config = dict(
    num_hidden_layers=11,
    hidden_size=224,
    num_attention_heads=4,
    head_dim=64,
    intermediate_size=768,
    hidden_act='gelu',
    norm_place='pre',
    attn_scale=0.125,
    parallel_block=False,
    init_std_down=0.0173,
    optimizer='muon_variant',
    beta1=0.95,
    max_seq_len=512,
    train_tokens=103600000,
    dataset='wikipedia_en',
)
Each number is 128 + 32 x the weight over its row's rms, rounded and kept within 0 to 255. Layers, rows and columns count from 0. Numbers have three digits each. The size before them is the row's rms in percent of the matrix's.

# down: layer 2 MLP down (transposed), 768x224, rms 0.0585, rows 615-674, columns 0-111
# up: layer 2 MLP up, 768x224, rms 0.117, rows 616-675, columns 0-111
down615 092:142111138095125139171056130079089116110132116161120191113062119154128111150142082113164134212118139168120077159152128163109117096121107129130126128160145133084137128091149138108080172151067126150098101164115047110102094060133117127139099175161097175106134115112125128106130106171074134158122098165066059112132120150096122137102119118095
up616 103:168186129063097188177167148150115142046053084124149121152133100203123122090078101145143123142102100113087159129124166168127127130097089160100134122191152152169059133082200147139103152126205143140157134153149121061082050101143105137110112135180107119089117182130088115153071142155122117108106119183104161132141120111144109111118174102161
down616 115:149082123140121122153117154149171146112132098169156162121106105082072133132134171088139118099081146129163122173186122125017154152130044131127133143205130129130112177123162104130137150133158099103109100164097130108176130099174169144092192177125112083146145097111132119100137120169141134161105130143134125087157127116143132168110150134160
up617 101:154058128098181100081175132123127139114127144123109101124091107165191109114108134201137160098107162197148067166135104139150142161119147153181140136144105096092154126098152143144099145157178168153156128078134088131179162137137087161160127103133108118202170135163151155129045134123133137074091140171080116234175065160115129111125076090146
down617 107:174099104050106178092142131123114141110136151142116114183218062129127122124126130121126180043130109230115146185141095120153141166156168101104110116201132160119132123107169102122150100113141157104179148170133120105115160133119082115181169092112146118167168094133131115125157168107161118103106187098064198130136125144141144125147058144194
up618 097:096174208175153113032092128130088165115125161128098143086147118114137094138119131138146101122231093088126098122128129146132118093198137110098153133184103075135132134119149098118055103176189161078076132122105180145158172100125147112151194118112117165129092099169098166143112154110134125061128107132100149080137157177133124106081123123163
down618 101:118105023105142161171097123160137115106146118147189121128129131137131142075110104092128129163123114104140155128111126083162174135169099175105067123108110099135096123118152160143097139178131102221174083102165142092100099138128113150203120072089094065109170131162119134150087120162158126117115147106124107167091184119071110108138074097159
up619 113:155191085169184173169145168141127104131162085077177143072145107165156092167116140148128080112152150165037183105125185112135098098136121119139095090101086181084104118111123125104103162115145098112156110100159176171152124114075103187161097078138147156103087083106135134148085166152122140142202071102117133189101116161157176087050089120165
down619 126:099101087174123132152163154217093129087164098167143141125168126159144112167084136103088125162110157103075137129207176122089154080110166113112162129129083130215107081115201143148126165087108083061128110125082068128097135114143106095099166165142113095100102139157145148131144108135132134180137162120085168084140103178148146160110076158141
up620 093:122121125103136139145163142169053120135154139172109069139179131058170068125091058096153139132148091136053200139129079101142123151166088138152135118133178121087104123158133170126199149084176116151126124163086141091121098167118099119118137122072155091124168153140204078120079136119105130113150156114145090130107093183120164105112110169104
down620 095:148162146157166189157126144122129107188109117115137167135092146175167118113165093118120085161106102093141110095100158152098099154098105147154093072187141119094078088113110100133140052109069114104086122154115109122123173066123169139131129183206098101114169175156137139145136151151127168107162122129193167060110126112093137144140106124120
up621 101:164105131148124125118068147166124155211137176128126064111160142101157172121095115120105111160107141136135131089166116115114127110100095131132076175113143123112097157110184109152107138157119136118153103124158113163199116118149162163115115141131122119114120103084102178136128112156098132147116157113159105117169132092130134113120149198144
down621 095:109136088072142124116062121183113162160147118108120080133176105087099153083127107158162144146130177120178115153119074102115111114128113142118134075099121133136145153130156153136115121103118119105127159128143124175147097111096106155113141194134181131145120151121122142172130216093132130097135102139154171161099073153143125113090115182098
up622 091:175147097151121169123138168138134134126162126132172098138169167151112117121153135112115144151110131144080120119143117129114077139069063085100131119153116151159099160083121173143102123108192114092111157152148084167105121108137166171162167137099113143112144117102163120093108085119111124147170102141094094115138163206152185153103128089142
down622 089:167138138108103131196146124171095146153098156100150236062142080183115088096136102104131082147161102110149126173097157096167132098099172128118139066111136140139131151124092160134118068154106062083132110114071152132100146128147125113060152096159071122169138093128155154117110079124113153127167176090142131034159110068161083170132167170109
up623 100:137126121179126117179055130139085139152165111142136155099143140094137150127116095107120113156195174146115091153156126124110124092152203156131099113113195118118152135091129156135115062126106136149166118083091119166093128075173146174092160130075154138087103101124136156181171139085130215188067139127171165165161102101141111074129122094141
down623 106:121076174115079138144115112103126139108126177138117101112128185174140085131137130147098139121084116123223156136099153167121091154199150120137168166104116058131210108128044124072150081174064126181144201145076130111073177124064115075164117166087106105130154111087110105135097152177122160152158146156119105124180120150105113150128105103075
up624 100:176126135116125097129170144047122129127103044114172132089120117116112097148130111099097155176133132183126132106071123124111161119096129169115085133138159145125054147133183108191115086109164096133134104158105150164074140175143154101139124150162133074129111099062094141110106086105083129117088135140109137168206118129151154153141121111121
down624 099:142195117119098178174160055129100064134105108148127134169105101102090124141107130147170121140121120119253120145159103138124171084073107088101143171086155133120118134133129091161126118152104048075133167129190110155174093116081119109090155100140165162149030136143102141092162142102150163141093101155118090103125173167065181112054102134122
up625 097:123124087141139157113163115160153155125055122089165192091171153122098129172167128119142135124103126167070108158114115111195130104102101092130105097177151086121153124129107145156108125159113148156152206074139136095123092081104084074133057167189114106092149049121099127173117128086052159224188099116154117111189167151176167145102095119145
down625 097:123125058156140144142138133147091136127127099138174097128085153160117099157078143099130151140137141192094094101128145139144182087186137183092069209118102196140118153135080137125114105115205152138199162091103082126110133117154100069196153164106093099130165106109167132112105125125122138129125075150131102121110160152072166096153096104132
up626 100:163135119092152183179076099137163100135064100150166141161104137107114111128130162135128059185107164150184168130078162125150169129141108111111149055137084060116125073110157130126208143047111100148130098166136183110126069170159123137164139114089082096144168110096124118136094113133127107165148112152180139076150089113129076166120069165139
down626 098:135152161111109192086087140141164203154136105164141039122098067116167093156135145121131158121100157119161104129094104099149119189102137175061134097049175126100133126102113169138079114100126153135089142200118157109112124113125128165133153196124114109155158151151170124141233120124166136080106033147098034194113184117116088102168104137121
up627 096:168159133086170081084145158074131140104094164164123149153209099102120078179121098104099135132085104137115115174113105153113092140040162089191127168109104126132124111083152155132147163100121121089094136146081145144105131101090129147175153084097121136143207095072110157147094158128149075178123087125126094142140092122114132091149160181101
down627 099:134159059189119119098138118154161168176056116140118103104142034120133122172106160165139121077164126123136071159096133089147089145190150122133156127082130121134112137064116115065139158053129132208102206083160084143108114133148096125157133185184092159097090118136111102153145119117073144158169092138180151166162114147152144144137121073147
up628 101:115150194138156108115107145138103091068109126178151196152125122147127131136156150078120192114094146139200077111116109097164169191144106152100162113113107121124143154053150080151076146154208143116167145093128127109134148140116139092163165191105151085136113134165106136142102147085149148149167144116094110104114105098111140101161080162094
down628 102:056173118118151133166163167121058182151097096143131155169103101107078094174123121071145134125102138117133102164110126141086098117148097180115087093109089192128048150082121063205110128165136140120145113159105153105143092143182070110113148151122168013137175107143148139116161098125168114120185108106120058157149152176108158114136108152175
up629 104:119123071126126182171125088115171104130147080118109107158095091132122135155062169118165118153091162151096148131106127112148110172063156177128119206092109109069162174167169155180133160083130133157129092116206126109098136120121078110170150155151084095118079057135139142111132134174125150157097119084152066127125101132148128134086137083144
down629 103:168099103132155120162128129153118168102158130162093113138079081177147143098112170159118098164135127128144135104088180183127097116125163069109129126083140098065127164152148171138170131121062127113075115109135193111093143122090116152095112155176156147123100071161189156141121172147126108117139093129111155070119096051112122153144128141074
up630 104:124128131064170069093115122124142166192070177145104105178155106129128152168085134149086101138106117160114105091125160079105106147152147165132089146077089127104102120166140109213112113110157164117184146093105084169078126144133071117136129067194099081165095170137144101098182149163192112160093140133135164108102096097183147088159103113104
down630 098:156136115125155141130106120164147171165100088097153139146170152099107127163127130138169106139102160131176160131120100092144128101132131139157125126095136115130102088118138105091191099119197114094184145027125106113129156183120126074116125120107170097145089170090108163135140119108042101104111105107081194111119179124116181172142166135165
up631 107:108117101114161147102110155093109154168150144143140080091120153115111169107071128142105125133167111178116158048055112117154110170112107105166108085190157119185107116142095116126093100103137222160120077133165072129126163134171128127112161109110113142131138110149133147129054114156092174161143163096153042089097070119133059190158134145122
down631 101:098173085155093114157066127130082119117091123181112134124147096154133163118098088114150159176105082106127133157176128121166152077172145118052163097143095152202172090099090138184045156086065079129136116154185089158113146181097143123154102138055151172153147151126170109167166108136164125113110144088090086147176106129097109148139176167145
up632 100:205166145126106117096108172132118191076125115157140119092169161112102156134144175113123123084172105118146081115094145077085193115186118130131122134154126165139107140083084120160182121113107135155095172039073164133092132109110144106124123118116138156135084099192135103110122146141125150153044182125122129116141092152143172127187166105104
down632 097:114126136048094142123087181124102155115092123120102130115102185096130099144129169169096154123153154126119122102139138110128185121157203093090140194137118066106111160130128135115127138111156112095128135121071122117130182116167097153145134147142104189098107203125150116154150183085114075135157117129141156129080113091129151069101132141139
up633 102:110171159105160095064181116062118113143077080131055164127116114127098133128097077139148145086107117163059119143132087109096149146189137188121133166134139169051177079150162186149121129122149136152119129118133092063124114083176126148072109149132107113088116159098124123129114136142132113171127122151149183121163175116099132169146161131160
down633 101:087135126170139167090128089199100092130161180081133142081124232089119106118139110069138157147177105161162109096125072095091180101104162141149165128157135147078103186102160112130125166058159190046149127120094088096171096110150160173139104122083160104084163119153160101120119096107093123133141157186134130151158191151117083138113051174117
up634 105:158138148150095163083139122102086065105170100121169170130101111187104106155193174168137097185178175100150137127171151132060090166111172165128189113139112161076109125144093095118141112135126170165157124162126156153138137113119148075110167113161113086129105115097139120122109061106182118126133075124111146110189154152138066070112122055085
down634 107:132141170157133150088135108139172133154103103110115146142078081116085178115143096146103122175114148104125153120137188107124179199118173122088079103141207124144114137140121106091136138085080118124141140110108136101123091115071164107098132128155165031145034159109117123076124073080089135127107147170128148126096105095121109160138081140145
up635 097:142093160145164151125169155133144128143075134146110118079141140131164133144099145168200139108156158112123154121159128135163141114120116165112092067119184099103126140048090136205151121122145190172165132199139141108170136122122184082141144109167138180114067201135118095135126149081101107156120102086080171076119092140119092166125100092165
down635 098:174075120163145163101131164172144088043098096106125117117064163120081139113133146117128129157142137128147091177161155166128060138125110092094196157114138135204149178154177046089169170119201066088140123106124085084117120103105137123149150183115146163170123142161094130076138164150141114100142127164148135127144167090039123097127129100092
up636 107:091096118106121132130139158176162167175109150090102174133088074125115101110150146147179172130136123134121075105107126183125141149149121079170049138151117114079112122190140199145124158132104162162092040141103117105151070138092058105081110107155073165103124071098172094125107153158132192163086142096140157201100126162092114075113121064156
down636 108:115109128087198178160150127151163121138159146157142106066211134164130103142133095104139113151164132101191161128088098175112112105167143088192104085090111114076137213126155077138111072100106145068075163091144102175104129146146152120091106196084110121096130153124106154190129130087131126113166121128140093106145119134116093118190093134160
up637 100:131110138116109150143059123131130108162167075108090131138108129138118137127160070042157100174076120127132141106131124097173177190081085106067179138130162144085142108146148136120181167132097138173097176091135140117129104130069157170097150180153057119109114077207071139120091047140118110108088087135131168118121150108132138110102144102113
down637 104:119137131109119135130016117123168149114158137082126119124101141174186202128136145062092127123149115170127177122124107108108205164090117144136174069116096113187146149113085085064201158164116156065101093080095173110145123119144120064088128141163171120143163135154176139163124123163136071149101115116120099093128177146118118092080157110138
up638 104:109178135163154122119087093064124206144155134167065099179168086138138168164125092118116164134218079150128194143135136107137148170066187133132155134164140078210113097092125156140109172106150070135078170113124105189126163103098133134135128143122119151092142153153127107163076139137102126211088189100157168146107110136113139119138081134129
down638 105:118155134139137059164066169134164150138145104094107208110156137147145141153161119157112157123079113157145117093107083198150120132124148069086116093147166086146175129187118158175150104136196120157114123128106187108180171147131142146124139171110136117120168099112145098162050118075149123088170120127138106098124114063129123083141109108136
up639 100:153126143114105169147147111088145119137089188124119168130129138108086112157159122106149149118152088112098120148112111128084131118130111164141148086166139140063125066168143102151134167150176214154160203082186099132157120137129162092176087137165044109157133123075106117179053115155132064085178157128103106112131099140151105133151130215082
down639 103:154149108135154197035155133084153130117163090109132187195088138111100111106107082133119198126144112099113110139183158132096116086154156150170181148143204173082144057161152125101103147125178092172215089122150072083168149154119089111151076142157138148123122130137096130092105126104170113091171115150137147119121110168142124132112125119098
up640 103:146121163127081148180109151175069115079147099109142137090140152145057165177175122162126105168135096137140118109088072110059154130175120142162143098082103111083106106139146155194103082183153144125135064123152108162134060127174133079155163098158141137104098085119139133162129109150139149168163114153117084146121142134110106123147134191171
down640 096:050091136149137183122098133089105116120136107124170070131074168124111118151143141112142138066152093121166062177182174102080099153106078150145118119087061097148103095102097074092073208165114141102088172133057134112198122094150144142127155142103137163108138104119127110115102159163135244085138116171151156158137154101154144124104122111124
up641 095:110165158111065119150118177116142109168147116142086106099133155168041057176111138163109143130117131153162113163143153169131109071143130124179096171087107098059150129118143088112105142135101150103133138166130090150150132119135145098117130178186105140137120099042120098093162125141112203103153145130129114168158129122166135129165120151104
down641 094:106076132111142134130139113150117152139152168083115057086183091151174154105129144063168168069136108065164172116156102141071145128137135138116122140146109122129105102121098141122098142152111161092090086140129129122146112092137114088143163069117146141121096062057134143151123136134104113196154179139127089113057118129157156107153103123185
up642 093:164134126131128127218140153124111128201097086168139089146100086088090156144164086128164125113142115088104105127148164154070155102084184082144138134106177126108106117145159121185097160105119095132143165128133131194141100114079136162145125097193197123156084073139141085079154102135153173124104109163101122120130138137091176118121107168150
down642 090:083113176187119091145070130121101115125134156125096134156154056113109168209074121124061049152168096214150178127151136098199117133146152136147142127152065137083084166111093126158121094112089113145162140094114070193137156149125126104153063120151104131160103214145119145083145167161152133119134126119121170180106140135135128143085148111127
up643 092:143177160099148109126082143155136146096139062158079139134083159137182120166123120129095160110048077093096128118160184137116153164132143131163100136128137141117149125122148160130145156155109101067099126122114122158083122163155125099154100108200132127088048084146138092151211094099152089166132146101139170044145168146093198132149137116125
down643 104:101147133138111161104151057122151086177122151233149200127144126122115106083112066131119130144118142128170100144135102143146134151120155084091114154084113150163116177107093137058135122128165151203109121100150119080112115210147098142139156120118143048122115159132090131152129099190104083129160099148116048110112126137066143137072091139166
up644 096:065132121160094131132057127143153127132086156144123116180141158122151087076112079186132085150059133131108143101125190123193104155145153129101146138130161176072103152172138166144143085170158118166117117154159185110079104125137132088074136138141151098122145123123061141183115233096179153128104131100088159146140109167112098120133176119125
down644 099:097129135156118167126151157131108129110128128098102087105120117154147082113165096092175089086116113133072151103189091134126144070124111161114161109160154146141105163120126132155123114097137125148158132072144122149142124128135097135126116132060129064162146133156107114123105072114079077104151162113106106160144175110162161072165139129161
up645 097:200129139084158180136094121114162127136115138137105148100075163067078178121151115079148157168111134155151129075085136129176136142127123114107114175148133092133150111113145116130113131093139124173133124131106132119146115148094148148137110141124076103104152089090161175089134159152089153112163124101144119104149082123134169158115062177132
down645 101:130093126121108172164120109114084145171123095085152117111110101177123126112167140144161123045161092130146148129168129145172140154098153087142131107143118126086077136167097127162083050161107160172123139142140129130102070174091196151123106149153155119153188086140118128138153140119092122139113149075096154130139167084134144168154169104133
up646 099:102175140121137135164136154170178140129096122101126137039084157158103122056139055168156152146127138150080135175050187155123105147097103130164103113150160074117114136111138141152134154059186137116211126083130154126093179157118153160125137140105155159100155119153109133113103122151211093106085190103176128129134094151122142133128061108111
down646 097:059189093202163136093079148120180149154134096091129133159154138130111101136138126096083121091159178187087166135150124116130167120134167151176126096091090157109099034123171110139091097137124111101166158111194056081213126159108157166100109131175088092140145138143150140099131134204107169098157148095122175148118152075146135143097141082119
up647 103:126113149105104086141160183121165100144138129113108119103116161190101098100144117106104122124132173089082183130139127078067072141110109210210139190128160163071140117142160135106124184139163115094140092120140125131149162104172110125137117178103108118131084120103078157104163110149089169107163143096168070158085140067154150159131105127121
down647 104:105095149088098194104093124187103150183130135089153141126116070110104165152164152185129139130129149086189156110114091090104098162106132170146074105213100155111151135104169162168125088109155127128108148131125142156134142118087083141179097137136108138129078156158079100158130102117171138119114144094144131117107091123110180109210133109128
up648 093:116132151154113107189131131189112110157084138147125179142181072127133091165078138127150099112103099127135177127149146059121082151052101090061109140119121162112132123143091120148135155156176107146170097132193132148115150142135090181167130121095087153122111137135087124132142166149148067115151075134132117113173165037111163159137095112132
down648 092:087094068149123130149137173117115151200157141166101102143189092128139160097136121119127142096130119089153146159136129114155147163140093089100098125101112152136179105047080129130144165098072112156151107168148185167097182101075189146120091115076209137125147159107106089077132103187147104120094124139073198123120202143093150113104134115123
up649 095:097109082048106103137127190093119118132164125127192201162093114142191128118192062135155115137133159197123131145148156130079048139136088134187136082131117169114136147172225088110221117116158136132084132104122101068092114125143098096135122133122100071138139091136122147110155109145082102170097126127178113111091105129088122144119168121080
down649 094:121140115179147095085092117134096166114129135111166099080167107152107181117108148148088134117129112142137089134133128148155112101185188139136157139137143173159158118131088152137135112125099158179137146194105157133140092134111141161088147116151108101115158141123157136106141139135051121106127167161140174155145153096159143086122137084130
up650 111:111158106087104189195141105146115162111035108067129130134182082105156173132079143151077102097126056112122163078161139179135135212104124090133127141179102165109114067134101092126106099126127101144105117071152133163082131136137110133096138112112094076107108138117081106140124118145117160141150126102182122161142179159118227139123152150169
down650 105:148085145170117079126113092113143140157082164066100156154211064063138097112123122151080121135073124117144177107148143121160174168055119123082133145121093078182150120110136123184154107124189088056134102173182169109083097134125116115116135091073150106124149112120090111089141132079130158064114140068108129157106104053130145144077155179146
up651 101:105173098157151093167126047088138049143108148129193129095077113103136114113097125124029168192190129144065135183080117117173122150106109132153131138105167119114180180165128128146185128113122160124125093170141107172173106161133132160105074146117088083243139122147107116117149188134183153160178126148143186106130092132073120101077111143138
down651 105:096142106169129077101140082189099103138117108094171090155152119103092146083176153174069153108187106101128147211137111135177120168111161100125098125098102179120108185124114091102131179097200111140092131156131146133115049145098171169075136130113168100157074150127125123146138122058209130134121112100084167143128181120137089109108170156163
up652 098:110141096116116119109094127132150180132134131088127096149136162154130186093087094146134116080116165096134185152126164167146117188137069166140155143093168184152147134132108149153108087125136148152125168097125142108122129141132113161128141131133118141126196180140122108112115043155075178065108131169119160116155171129112102163126145128048
down652 099:108144122116159095134121165168152099112174122135147111131153141096140141111146115072158155120048141126138123173117133077165199089088162099123125133151119130180050110077125155094090114103137127098097144130124136126102156112103178145096198171133119122116085080083124174126161111116096100136155117123096131126136148158114163125141104142138
up653 100:161090113089144157144161227140163117092113145099117113129120138092098035192145075090078171090116107144077093089138102171175081112094126116131128150130128149126115163118099113125119116148149186137179133144162118109097112085177111159149091081106172123122151095044159128127086147145194074117155130113131174102142074110118088139068111139123
down653 092:124057120107171114121165103099089122145158184146049109081101103082184115094107103137161071149195118096072106116136152133090101140102165128129053115113136162125075120144118170122090109164138098146135131112130120144118191154134171143139128095140096067154092131141121101102075086141160121136089130087148131064128106135093197048145148065157
up654 100:133077158102136144138155121095141165149142178147080149144127130100182138155095144154159134114140133186099171119127106134155096098157147097174123158113129099096110152166104154125157138151123134150145089144150071144149105204148094145126095107134147120090191136145137073119074087148121111164139155122112090116084148164154157125113111161124
down654 105:058162141171104140123074147094165111138091087134182081142142087088152115119142126124145149193099113104107175164144119141115097160093167113096081076146089131143135149079093168158129141096127097100171135173127094135153160157118100126156087117181100127213134112071090127074135096119154172158133123138163148083249098093069091139119143127114
up655 094:119126105120140093136128139108213116104095098133127127093121105107135076112117149082116116151123087139119165153129211152163120149162164163137147138157170073097074164148111135127134147124121146157157180098144102106111128159153143145100161127208086100130062186094107134192117136107159126161210140194138135103141065131081079132096119099227
down655 103:177108120130200085180125148128139116086168172145119151162087144147170129122105092157145160167116078106117132108123106143158152114113100131106116144172182136113068091071073095148134174114135139164135171130151148152118075112109148108144095156110077097080171166136134085157121141152119097091112147099128127111141132129116112145082188096106
up656 095:100157145120114087078154179153170105100112099094084142180117166179112098116106129115146125184120149160154124094150171144134134127141132143077104110120063120068097114156038160094071091088119202109077135102164128121083125123098106136148127133101125148069088104064076170123120118119160102124185139138098146154173118163162147135153147073136
down656 098:128094169163141128165235081141126112127128142149150139156104093152094140150112129108134157090107146109131072138144138147073077114152081149149100124110191138094132099134161064148163123128134105131154175119165130172131110095155082109155103161172115100120170130163157145174119112160100104127081096145112145118109149176161098133141124106123
up657 100:105135137134131124109153134129169167149115128122125112068197104140198102110159160103153117151108172117098118114106185123128162126114109148100097112118172059079150123137171120148163126119129109099092135101069199157119134122155064158116115129147067119103173139156174121134077180139163189097198161148151111097127098181148156112108135115113
down657 097:143142114123132198116081197083119122115155163169136176103087133110114149157127108156126104094032099123111176106142129059069073164155136141129174119075136168156135108136108166103140112156138115154193140126132110153093102111132145126107145132152144144135109097144067146120157113084084135065077127174100141153137109126079111124131155201231
up658 097:136114135208173141147101118139136165135155113129135125152067093187123101125139083106151140153126097180132100177122132141071089079141117118094133129135184091123145083175165079070078129159182110135152075147135109145140177120135139144172141082064120172146170131061086099158195106094174169135151066095152117172141139125156178099163141085142
down658 088:115112087101136093099138134126229159131135130134211151080173157101057163154069159099146172084164130133158072049092153115105123125178180146189189138132061100112167095142134154137096114124156126183094120093106081102161146199125160166126101161129097099091175086093113107105127128146083120156118183123126134089129107108105086170118108148178
up659 091:107124174048143053132144096129136127094137116115137156178117129107171119121149092139129129060166123130162140128133173155121115131166132201170132122075116132119198103146093154132108119120138108164103132155185130114174115084121164057114188061116124120111077143147184060091068151141151109117166136056145126136141163093124110090129112111137
down659 097:149164096139113078142181113125131160114162135135143146157083117167180139188138126143093109109145201140120169153132135161091157099166090109123118172097122132078146144118116189069100152144084153073128184140161106108129163117113147133142191114113118141151104134130162164142133085086157093138139174141100142086070155108098107074169107112156
up660 092:116100071133125117101140114104146115080115097141103151149155110156156186164073123103168060100124111070110148111151094097138110153144101154140116111137167171134111082169099167115085084075073144153123190110066170094098135144156130166100182082135159139141160161143153113132070134086154076128139109188171043159173086127078170118139124126114
down660 093:184115141124141182145130136099095094122130123136145129138103059130115139124132151136092143093108120180125124082107091114139165073167150089145092167116100136127133153167118135137104164132080112165101081110114145086158105165083073138146142155144122102104086123093184143127131124139136160150146171078122154124097068145110154149065129150057
up661 103:135092159102133098131161128123114085101088130144187080157188175103099137148173167077170104092136030082119094117174151143133134115136173089143103076162106218130143138171177113153141104108128183164136117104121159159120104095091159101086078092188132120125093099129097147113086147101144129163142175147087103129115136128161111138159161171109
down661 099:115181120110143140091114138077094091100131112191120113160212128084153115133149182148131132148119131101109144125154132095130124147116121123156144098109140113110119075067074213105086147112095106146071114123114137186137119099137137146084126153157083085137139147104159126130118167122123105134181092157140193152092175154161093062116158112100
up662 095:135114123148170161104160149139117101069119145152175152087071131104141152133126125104170111155168109080128137144078141136169111136109169064078164156110121122139174150162067178129158148156073143090167135158123162112075179122144172171122149172125124107135164110171100104171107163206081173062106110112177169107161184137079164090122121140122
down662 093:078143094166084076146096122090104115177139124104115116188123195170134112119159137113188179129115108082117103153133123146101144104182119106137108146146125137073114117119134062079118077123093169100113112135114079147071115152134150152116121144115102162158166184164114101162117167126101081148110139181075131062109147113118145133182136136096
up663 098:126187096113176109142131103193136101115154104147084099079045167095194130138135089080157111147164120154091144138141103155071102129148090134164085116099136139103124140073105178128123141051148184172138112161142133115122083112171167117149122129105152131112164090123116115098125149050136115121093093142111182153109116169107144178139119131140
down663 097:113071167150103160055097113134154158137173109122112132112096138125129126161114120125096101111100162087140136089177112108103122151138147131177077115158106191138117111091155142117150152212115124154146198115102064125172155148087120126123160198103110173097107087112130208106174116191159136091134156165138102147071144166095159135094072176134
up664 112:128132137118115106128193189135088155109050085130089143175177148119143131161149123091161117221129142146177175085074089185110125139138147116157130078067113161126135184132042093112078136143127147117137105127069109140137132127069146132125173166119102104184115176084107122146065111179092113071038197144118117189187103094136158151108135138107
down664 111:102162113125130095075195116151160153116135146159175125146099145084128098162145118160102089178108132144140140124109158206085208145128095122144119098185130126134106132139116099121173137151112130107126102136131162200137141101123097117105170167142125114081088091109080111105064103107113137109086163112122161119143131106099168144108166180119
up665 109:128089087113124038132155083097082105134094162154165162120075137142103159099152117101117105170141145040148094174143148121113128098094173112118118072129119170130117173165136107134123129133129183159149144128207195174128155128089128107076112111117140062106165079085101121139122134099108154170181132114103140127133192106118155163125152111119
down665 103:094080150137067142092175156124084153181161107127176106077139164160086118073083077101132145118118140087171130140134137163149140095131179200121093100157100170158121164091112112118157170167131118102129136163077176103121040172134129157148131210147139068100101135095119126105066105154173110115131110136147139090113198086151139184143084116161
up666 096:116122155156112134121102141125132182128106124136107104135103126157147111113113147128137115093047128062109166109143102131155118145144172142171183118139137108028118128148166064139134135136167112081085097086098071104134154202133165162081192123121143102206146154173123125163160129131113131139136150120193150114127192152153163133192143162165
down666 098:183128132115138114132134159106107103149115149176101095165131116130144119137075100070121134155072147173139089131142146163089115177110161125152177122218090105173052137135145101161119125081109173149144101147149150124122139096121129082110107128129229135090129139146078088114147110114083105162142127133170105162182113058168113150133101108132
up667 094:119164108190114123159160093093132105115137160136136118120119148146127100080118128093137107162168131097148133096124125178094153100139093140150141126045071117157098127134114134168111149128125144092109111164113113161116135082127175092138150122146150141140134132107050154036113095112147192113108133090107166087157097140085089161182094138143
down667 094:095127095114127128132131093069117109188106080113132151103172177155114147122092085137128095111119086103180141139133147182131124071144103142141120116172098143140153075089155104127097109180080116169171136113047145139095134154152102149175139171076127101114117098193137132137184128161128107100095090140105112216080165133095133130122123121099
up668 106:126141119078072114095138139104172127108145137103108100109174081170125123100138112160152090145124140181154055088155165114125107136124132110149199117152130177085136114186071146157155130138142182136135154134084126118120142085174147117130137245150154140116153166107139097118100092185138133093150084106132078083197076161151103037216131151118
down668 104:187097111151192140079159158160150172089209116145161186127082107148125202184117078119152133123144109097104134185160124142102130171152146166084101164159146113160162184133118065174152169087124104135065097116103130086085168091109075159155166148162083067122159112164170126132144157070153084163109176137179175102121112140077148101146077151121
up669 100:134132108100188104102120169129176113119127100096148161100105104120105088129141115146100151066131126147066138126105101121145138141112120107126146129136125154093144107153102191164087154125145136147148057099104129134144091113148078143183115159074121117185134149172122140121143065168114165167159108142151083159196093133112152126143124158117
down669 102:125095135134087186123149176082108159125119162124084161105124127134104119172078213155172073104159143108112095140084126088124081108131158106151080111112121180066076170158100136120156154133109076132148131135087135130110127172142066070138081132135162117131122169154177086152154172194118157114136130111148136180143158116109133139130024052113
up670 115:138103160148067166180111163123083137122139116072156181197076170105114110101144126130142134128120087139044126081142099159090128111130146147179087141118137132127114125191140171134186110126106087121130124159133135113159082095083154177163109160153153113159132166123133103165145108140179164169136196079108107138123117135120129149141120162167
down670 111:089099142111091166161127112129136098161141114113144191154074167163113158060116107122102113118103077160064094089160103120085161137155127182125166140088131152103117143192132182132167154124142113113090145169178143059100143062089167125131068167121142136165165132076086116161208090135118126157166208119064124136084087105143111142085147186137
up671 091:157099104140097152127134173119125153115125113127128147143157066165115123129095109122103104088107134176118153170157080165141128109092141131120175082072123170130122156084204074160118165092155107152064075138135119087073124095120157119085139142099072144070103138095160149139103045135117169103088138095145124128143157181142048095158123136131
down671 096:117133126151164179126141131149126107188126168108116153129115134190191132102114174161139134164082139170158126161096155105185056114118132116128144079118149075152145124128186176119126114156109095163050079121083155137140179134112128123130172151109129139161142147166061159167136133152127157146119126102106124108140111082158050098123097097147
up672 098:152123144121143146155155103046148132205158145095155151179099124140126136103091124141087104094148129174169121134100088104109086134181143151139097080156103173113084136167128130085095152101109198135117163078120117110123098119045160172112077090091160111065113112093112158103184109136135117098131100124121214128181189164124124195107068111087
down672 096:121116106052107172124121152095149146047135081160110166106086089124161107134140117150178060121133133100118132167127095166156174129073137157123140113097164150072119132172142130125090138161126119133106103151149136134116136165142153081203157133112105136103146144115078120100133144164097157094124113157127053126075151156137202150154125150074
up673 101:203106081165133121137106186130140101110155110168131119119158166137159123154131173068140126112127070027145173188112124160118084161059194163084149119126120137113117111157144151101110116048140116142079146146119106133098125170107105131158195122127169122111131079132113136106191193103114139149177159194093094114126139117139139116159087101110
down673 099:202137109091123125150141089093131117149106142158072244115130136092149167144156167167127136172115202074158197124144161105171102098054164084101123132208131115157094173171142156105090127145127117112115105113190165126123112127151196137122084104091124132104146109133118144181106090111104131088111131134132137100056150099094077159127127123102
up674 089:166090148102139152152114110123232111174155162089152100120139127091168140128120139152152090129151183165121094154108134100202127127144102122155118148186066100141159108166180114126162105144140094112142153157134129097175127123105148152190161104102140203102077122109084177097105165054089184093089113149105131169161144147090125136141180171089
down674 089:087067110136138106127076109182111059179141119112129128136103118113158116089126055116129102168124113198147095141109134091088166165119145141176128127059138138127176130126152131127108098176135092134116167184107128093130092124139116124122124080138149097160135109162116051105089116156098111158128111107173133078137118118114050134181106112126
up675 106:160198139173078110143103094117115106154149123133112091135126167127099152136050097134192107120075159128113139162107092103084088133132125057138139105139154119129117152097175139105144108137139146155130087099123098169129125134085136116126138164104131116087111114104140147049145181105174116038151156150155061133150124135163154101141165174141